{"intermediate_size": 1280, "hidden_act": "squared_relu", "norm": "rmsnorm", "norm_eps": 1e-07, "rope_fraction": 0.5, "qk_norm": true, "tie_word_embeddings": "early", "parallel_block": false, "init_std_o": 0.00779, "init_std_up": 0.0312, "learning_rate": 0.00126, "beta2": 0.95, "schedule": "wsd", "final_lr_fraction": 0.0}
Each number is 128 + 32 x the weight over its row's rms, rounded and kept within 0 to 255. Layers, rows and columns count from 0. The size above them is the row's rms in percent of the matrix's.

# layer 4 attention output (transposed), 256x256, rms 0.0759, rows 192-238, columns 192-223
size [113 109 105 111  99  91  98 115 119 109 100 100 120 101 114 119  97  92  95  95 118 105 103 101  78  86 104 105 109  88 107 118  99 107 109 100 107  97 107  93 117 104  91 113 103 107  94]
[[143 164 129 125 121  95 149 137 112 182 133 113 129  68  99  55 127  57 176 117 121  71 155 116 153 127 146 121  74 138 144 128]
 [112  99  99  90 115 119 122 182 169 110 121 186  90 102 158  83 188 168 127 115 105 109 136 145 121 182  99 144 145 140 111 190]
 [140 128  78 110  94 142 113  98 135  74 148 129 163 137 117 152  83 133  89 129  51 175 121 127  99 190 101 149 127 122 183  98]
 [100 154  91 105 173 141 101 183 132 141  97 136 117 129 170 171 150 158 116  77 130 173 120 156 141 131 114 176 104 119 144 124]
 [112 176 120 138  76 160 168  78 101 128 139  70 121 162 137 140 108 120 139  93 165 115 149 110 117 181 155 124  86  89 106  62]
 [144  91 141 110 175 154 132 158 110 200 138  71 157 141 164 150 114 105 131 107 124 110 105 118 159 145  81 158  82 157  99  85]
 [109 134  90 108 117  68  83 165 131 116 134 166 110 113 137 179  67 116 189 143 156 154 176 156  76 152 122 106 124 180 185 176]
 [ 83 133 139 151 184 182 160 129 120 169 126  70 157  94 166 168 147  85 117  75  71 135 126 120 110  75 139 214  73  81 101  83]
 [108 106 178 147 199  96 107 104 141 152 157 137 110 147 126 114 118 162 150  73 176 137 135 173  98 169 112 132 115 176 145 134]
 [130  67 188 110 168  98 120 183 136 133 109 255  97 160 113 189 117  96 104  89 135 166  53 143 140  87 152  91 104 101 129 115]
 [187 133 116 135 168 159  87 122 102 149 115 130 141 102 128 139 151 114 121  78 151 168  85 146 140 151 135 151 114 155 105 106]
 [126 116 119 116 131 162  65  85  94 186 134 153 139 148 108 137  65  74 110 110 132 124 126 167 102 154 111 118 123  89 110 113]
 [109 103 141 108 137  54 132 155  79 133 160 182 112 149 112 143 147 154 127  90 170 147 154 185 115 145  94 102  97  91 135 142]
 [127 110 134 108 121 108 117 161 127 181 148 209  85 114 101 111 174 136  99  92 133 167 121 131 155  49 161 145 153 105 117 151]
 [143 158 137  88 135 206 114  98 151 105 166  46 173  91 146  69 122 166 117 124  64 121 163  88 158 123 142 154 106 100 141 145]
 [116  83 119 124 158 161  57  89 160 115 107 137 108  84 162  58 103 181 138  92 133 123 122 143 134 111 149  98 175 114  96 215]
 [141 130 161  86 137 121 133 160 181 168 149 129  97 151 152 121 167 110 116  97 129 146 111 149 160 175 184 143 134 168  23 152]
 [ 85 163 125 126 145 173 140 153 140 117 123 135 125 104 156  90 187  91  82 120 135 136 154 149 139 175 131 188 100 110  91 164]
 [140 120 114  85 110 121 127 113 119 110 122  99 154 140 120 199  95 119 102 149 126 159 109  86 168 143 106  97 186 152 113 107]
 [106 182 127 125  91  66 125 193 103 169 113 131 114 166 105 129  92  91 134 160 108 119 148 163 121 183  94 146  91 198 143 115]
 [128 128 172  97 135 130  80  86 111 124 149 172 151 121  57 102 136 173  93 101  71 123 102 147 100 106 110  95 141 155 138 125]
 [148 164 135 123  80  79  59 112  78 130 152 129 105 182 100  90  69 178 128 163 150 108 148 136 150 141 149  80 166 150 136 113]
 [164 161 105 105 109  75 118 168 121 139 107 145 146 123  85 188 120  74 122 124  75 118  91 114  85 156 171 134 108 172 156  72]
 [113 184 117 100 150 127 150 154 152 136 127 140  90  98 114 171 127 118 137  87 123 185 163 183 127 161 177 211  92  94 149 146]
 [104 142  99 123 141 148  99  79  75 108 155 145  69 180 168 119  64 140 124 120 180 109 175 161 122 173 149  97 108 126 136 165]
 [122 115  92 154  94 143 126 100 108  89 152 153  88 144 143 119 152 149 113 109 205 134 111 149 145 168 127  78 177 178 134 159]
 [117  91 144 120 177 101 145 122 111 180  83 124 143 169  94 151 115 129  94 113  83 147 115 155 140 135 131 139  65 137 105  67]
 [111  50  94 122 157 135 140  29 109  91 113 127 103 143 153 131  98 164 145 106 169  95 135 109  95  96 165 114 195  84 136 128]
 [ 74 164 149 114 127 111 167 170 117 137 130 136 145 171  99 170 116 117  76 163 132 160  81 152 112 107 126 159 111 163 153 101]
 [112 116 125 125 132  96 189 120 102 118 111 162 147  77  86 122 168 179 153 137  97 105 132 119  86  90 143 156  88 103 201 100]
 [155 154 156  91 131 123  75 143 118 150 170 103 158 133  98 126  83 157 170 119 104 138  79 141 110 114  99 137 112 120 165  72]
 [161  91 112 141 118 122 150  74 124 176 122 150 130 150 141 121 161  92 143 118 137  50  93  79 139  71 171 149 150 113  85  96]
 [ 93 101  98 119 209 214 108 185 115 103 125 124 157  67 140 108 123 148 161 134 136 162  87 136 175  89 130 170 150 143  86 136]
 [117 117 120  67 113 130 111 123 132 111 141 126 122 138 136 112 121 163  61 137 100 172 159 138 127 164  95 107 183 200 149 203]
 [137 109 161 154 171 168 165 116 162 199  95 111 119  93 137  96 145  86 163 134 158  41 180 136 127  86 163 141 130 130 105 158]
 [126 148 187  77 105  74 116 216 145 119 150 147 106 123  76  92 141 176 151 120 102 205 104 116 150 107 129 161 103  70 165 120]
 [157 111 127 161 135 146 129 113 183 132  93 138 141 170 151 136 101 130 125 148 130 106  96 100 108 143 160 123 124 157 153 107]
 [140 120 104 146 101  72  76 190  95  90 163 139  91 151 147 154 122 136 138 153 158 150 181 155 184 149  98  88 176 148 140 151]
 [141 134 161  91 116 131  89  95 171  91 129 136 117 137  75 141 113 189 114 112 124 143 137 191 107 151 108  85 132 105 132 185]
 [110 114 149 142 173 140  90 120 144 166 118 153 132  98 117 129  94 150 157  98  97 113 102 152 103 101 121 173 134 117 171 178]
 [111 161 154 122 133 144 130 195 154 185 108 153 127 116 127 108 111  76 154 105 141 121 147 166 152  77 161 147  67 107  96 158]
 [147  74 118  99 130  94 124 127 113 166 134 179 107 120  71 102 140 137 133 149 115  78 118 163 105 147  71 116  72 104 160 119]
 [135 190 146 114  55  71 131 149 151  89 148 110 118 178  98 137 103 164 138 182 146 123 145 116 114 146 138  95 146 107 164  99]
 [112  87 132 114 100 137  75 127 148  91 154 141 154 160  86  80  76 162 131 180 143 113 132 128 163  90 117  75 153 140 127 145]
 [ 96 151 126 157 139 127 119 169 122 111 173 107 123  86 134 137  66 118 196 116 193 174 153 173 168 107 115 128 117 166 183 159]
 [121 125 141  84 146 113 169 159 135 109 122 154 122 131 180 139 149  90 130  91 115 139 142 161 122 216 151 164  56 138  86 129]
 [118 125 137 110 129  84 115 135 117 161 144 168 154 100  86 158 109 142 101  89  57 153 144 127 131 139 153  99 116 130 117 144]]
# layer 4 attention value, 256x256, rms 0.0771, rows 193-238, columns 192-223
size [102 105 107 108  96 101 113 108 100 105 102  97  92 108 105 101  97  93  91 107  99  99  96  90  87 103 105 105  97  98 110  92  98 109 103  96 103 102  91 105  99  90 108 102 100  95]
[[108 150 100 117 107  93 138 171 149 110  89 157  78 113 157  87 192 167 130 127  77 172 141 140 122 207 126 136 145 113 121 161]
 [ 87 116  78 119 117 135  87 139 143 127 140 133 112 124 115 173  93 141  88 130  50 238 123 144  92 177  81 152 130 174 149  95]
 [140 144  98 113 110 128  66 175 135 133  80 132 121  85 181 151 165 156 135  84 151 179  50 120 132  99 112 168 132 106 144 103]
 [103 171 137 148  97 173 194  69 114 139 109 111 107 153 113 133  62 129 121 104 159 119 141 114 135 107 144 135  90 131 106  66]
 [132 119 159 141 138 129 137 146 127 203 141  81 171 173 175 138 124 111 160 100 107 110 143 112 131 136  99 150 113 161  88  62]
 [115 148  28 123 140 100  93 204 126 109 128 178 166 103 141 142  51 121 169 136 122 146 167 120 142 160 138 125 167 157 213 176]
 [ 89 104 147 154 157 159 183  96 106 172 133  74 172  78 158 174 131  81 134  59 122 126 135 116  80  81 142 205  75  94 102  67]
 [ 95 115 154 153 196 106  84 122 161 153 187 108 191 166 105 150 125 161 141  74 140 153 133 163 124 160 117 158 144 202 111 138]
 [114  78 171  85 153 113 110 176 145 146 150 200 136 120 132 150 141 117 138  87 119 174  59 138 147 108 141 118 104 115 132  90]
 [179 103 148 125 133 151  85 100 130 136 146 149 145  76 105 122 134  99 100  86 195 159  88 136 136 142 157 127 123 159 120  78]
 [121  89  96 113 162 107  90 104 115 186 132 120 109 108 108 151  49  85 108 137 121 136 147 161  62 118 145 118  93  93 133  83]
 [118 124  91  96 156  84 139 169  87 134 151 157  96 161 123 151 156 161 113  87 145 167 184 152  86 207  91 106 109 100 128  83]
 [145 100 133  95 136  94  94 140 111 133 104 180  67 119 151 143 168 139 109 130 154 152 135 115 142 102 142 139 174 138  94 159]
 [163 164 153 104 144 150  89  76 131 106 158  91 165  89 115  89 127 171 116 123  79 119 169 107 182  77 123 161 117 123 119 115]
 [124 102 138 172 169 148  36  84 145 143 107 121  98  86 141  52 104 177 186  93 124 122 136 149 167 128 140  84 185  98 138 220]
 [140 152 173  99 148 115 150 129 161 145 154 163  98 118 137 141 152  83 108 115  88 123 118 149 171 152 166 174 152 184  17 147]
 [ 99 158 111  89 130 149 146 123 130 129  84 149  86 105 139 122 154  66  56 152 172 115 131 150  90 164 120 174  83 132  86 148]
 [109  83 132 131 124 141 140  94 116 143 140 114 168 139 124 189  74 105 164 145 119 168 110 128 145 109 117  98 165 143  77 125]
 [113 190 104 101 123  66  91 158 101 154  93 119 109 209 118 139 105  99 135 163 114 126 145 166  97 174 113 151 110 190 167 114]
 [150 105 187 102 138 125  59 140 135  85 154 173 188 121 103 109 145 182  89  56  91 124 123 129 122 131  94  98 166 167 141 121]
 [182 163 135 145 103 103  54 121  91 102 157 138  90 208  96  68 113 188 136 142 157 131 200 134 142 160 158 109 140 122 144 114]
 [156 136  94 161 151  88 145 189  97 124 158 184 172 106 114 161 119  55 109 100  88 128 117 105  40 168 165 123  98 181  93 106]
 [130 156  83 111 128 120 151 164 148 107 123 182 106  52  93 154  92 113  98  87 137 188 137 131 144 167 199 209  67 116 139 167]
 [155 171  63 104 136 154 109 150 103 145 129 139 118 209 107 112  81 127 104 139 143  83 220 155 170 142 135 124 111 116 209 126]
 [102 131 122 149  95 116 140  66 123  87 104 138  89 135 115 128 134 145 109 163 154 146 155 155 151 137 125  73 155 163 156 135]
 [110  84 148 134 150 116 123 106 123 186 114 138 164 131 126 133 127  81 151  83  69 134 140 136 120 138 108 126  43 136 117  42]
 [116  51 104 144 180 116 133  72 113  85 156 106 135 124 140 130 101 171 151 119 144 104 144 104 101 129 153 120 168  46 120 156]
 [ 82 151 182 114 137 127 167 109 142 101 135 155 136 194 119 213 129 107  99 178 136 151 100 135  70 159 104 150 106 151 142  92]
 [163 127 115 113 149 125 153 135 117  72 133 148 141  88 111 119 136 185 113 103 142 116 126 106  50 110 152 155  94 102 200 116]
 [166 137 144  77 183 108  84 133 112 130 170 130 174 154  56 154  52 179 137 106 106 166 106 140 128 160 121 131 148 111 136  87]
 [174  84 119 142 162 119 137  55 113 160  88 160 119  88 163 107 107  75 143 143 166  61  87  91 172  82 175 153 147 116  80 107]
 [ 97 126 164 143 149 168 124 106 109 108 114 130 148  37 120  87  64 131 185 197 147 141  46 125 148  79 154 145 148 120 142 118]
 [115 138 128  93 122 123 118 131 124 111 122 151 128 214  86 161 118 167  76 165  61 155 183 159 137 173  91  92 197 217 148 210]
 [160 114 153 166 164 161 195 130 164 154 129 110 135  68 163  95 148  80 150  92 158  13 161 117 132  95 167 170 113 130 120 187]
 [125 144 165 102  96 109 106 192 136 114 141 180  56 156  97 116 164 167 147 107 103 195 138 117 188 147 129 128 108 124 120 155]
 [159 105 153 145 148 165 156 104 161 162 118 114 163 162 136 149  55 124 135 187 103  95  60 129 115 127 146 143 128 117 172 124]
 [ 97 121  67 142 112 115  70 162 117 112 157 139  76 129 122 131 140 142 144 186 123 148 168 144 176 158 127  89 181 137 170 170]
 [156 168 110  94 117 112  90 135 171  91 153 109 162 131 104 138 116 213 111  79 110 155 100 162 142 126  97  82 157  86 126 148]
 [132 138 117 130 149 133 112 108 127 159 117 149 173  79 115 122  91 161 153  91 137 100  65 142 115 143 130 147 151 135 190 153]
 [119 166 143 102 123 120 116 185 163 185  91 148 133 115  98 114 103  82 145 121 145  94 145 134 133  72 153 155  93 150 138 105]
 [153 113 141  72 130  97 111 158 119 161 108 147  67 153 129  77 144 147 114 126  91  72 146 138 120 145  80 101  73  99 169 124]
 [103 148 106 115  85 109 144 189 157  98 173 119  86 200 160 140 166 206 156 182 162 146 112 120 111 166 119 108 139 115 146 131]
 [107 112 155 124  97 129  81 157 151  90 132 176 139 141 108  71  45 150 129 210 102 123 146 110 189  96  85  65 119 146 184 161]
 [ 57 159 142 159 141 132 121 144 128 113 161 118 181  73 128 134  52 117 204 162 167 157 160 137 169  87 118 151 150 167 194 176]
 [107 155 132  96 141 119 153 126 118 160 120 151 140 147 112 134 122  69 124 144  75 157 136 135 100 180 152 170  80 102 100  91]
 [ 70 104  84 129 161  88 115 114 130 135 153 151 126  75 100 137  77 132 128 124  40 158 166 116  89 182 139 140 132 164 180 112]]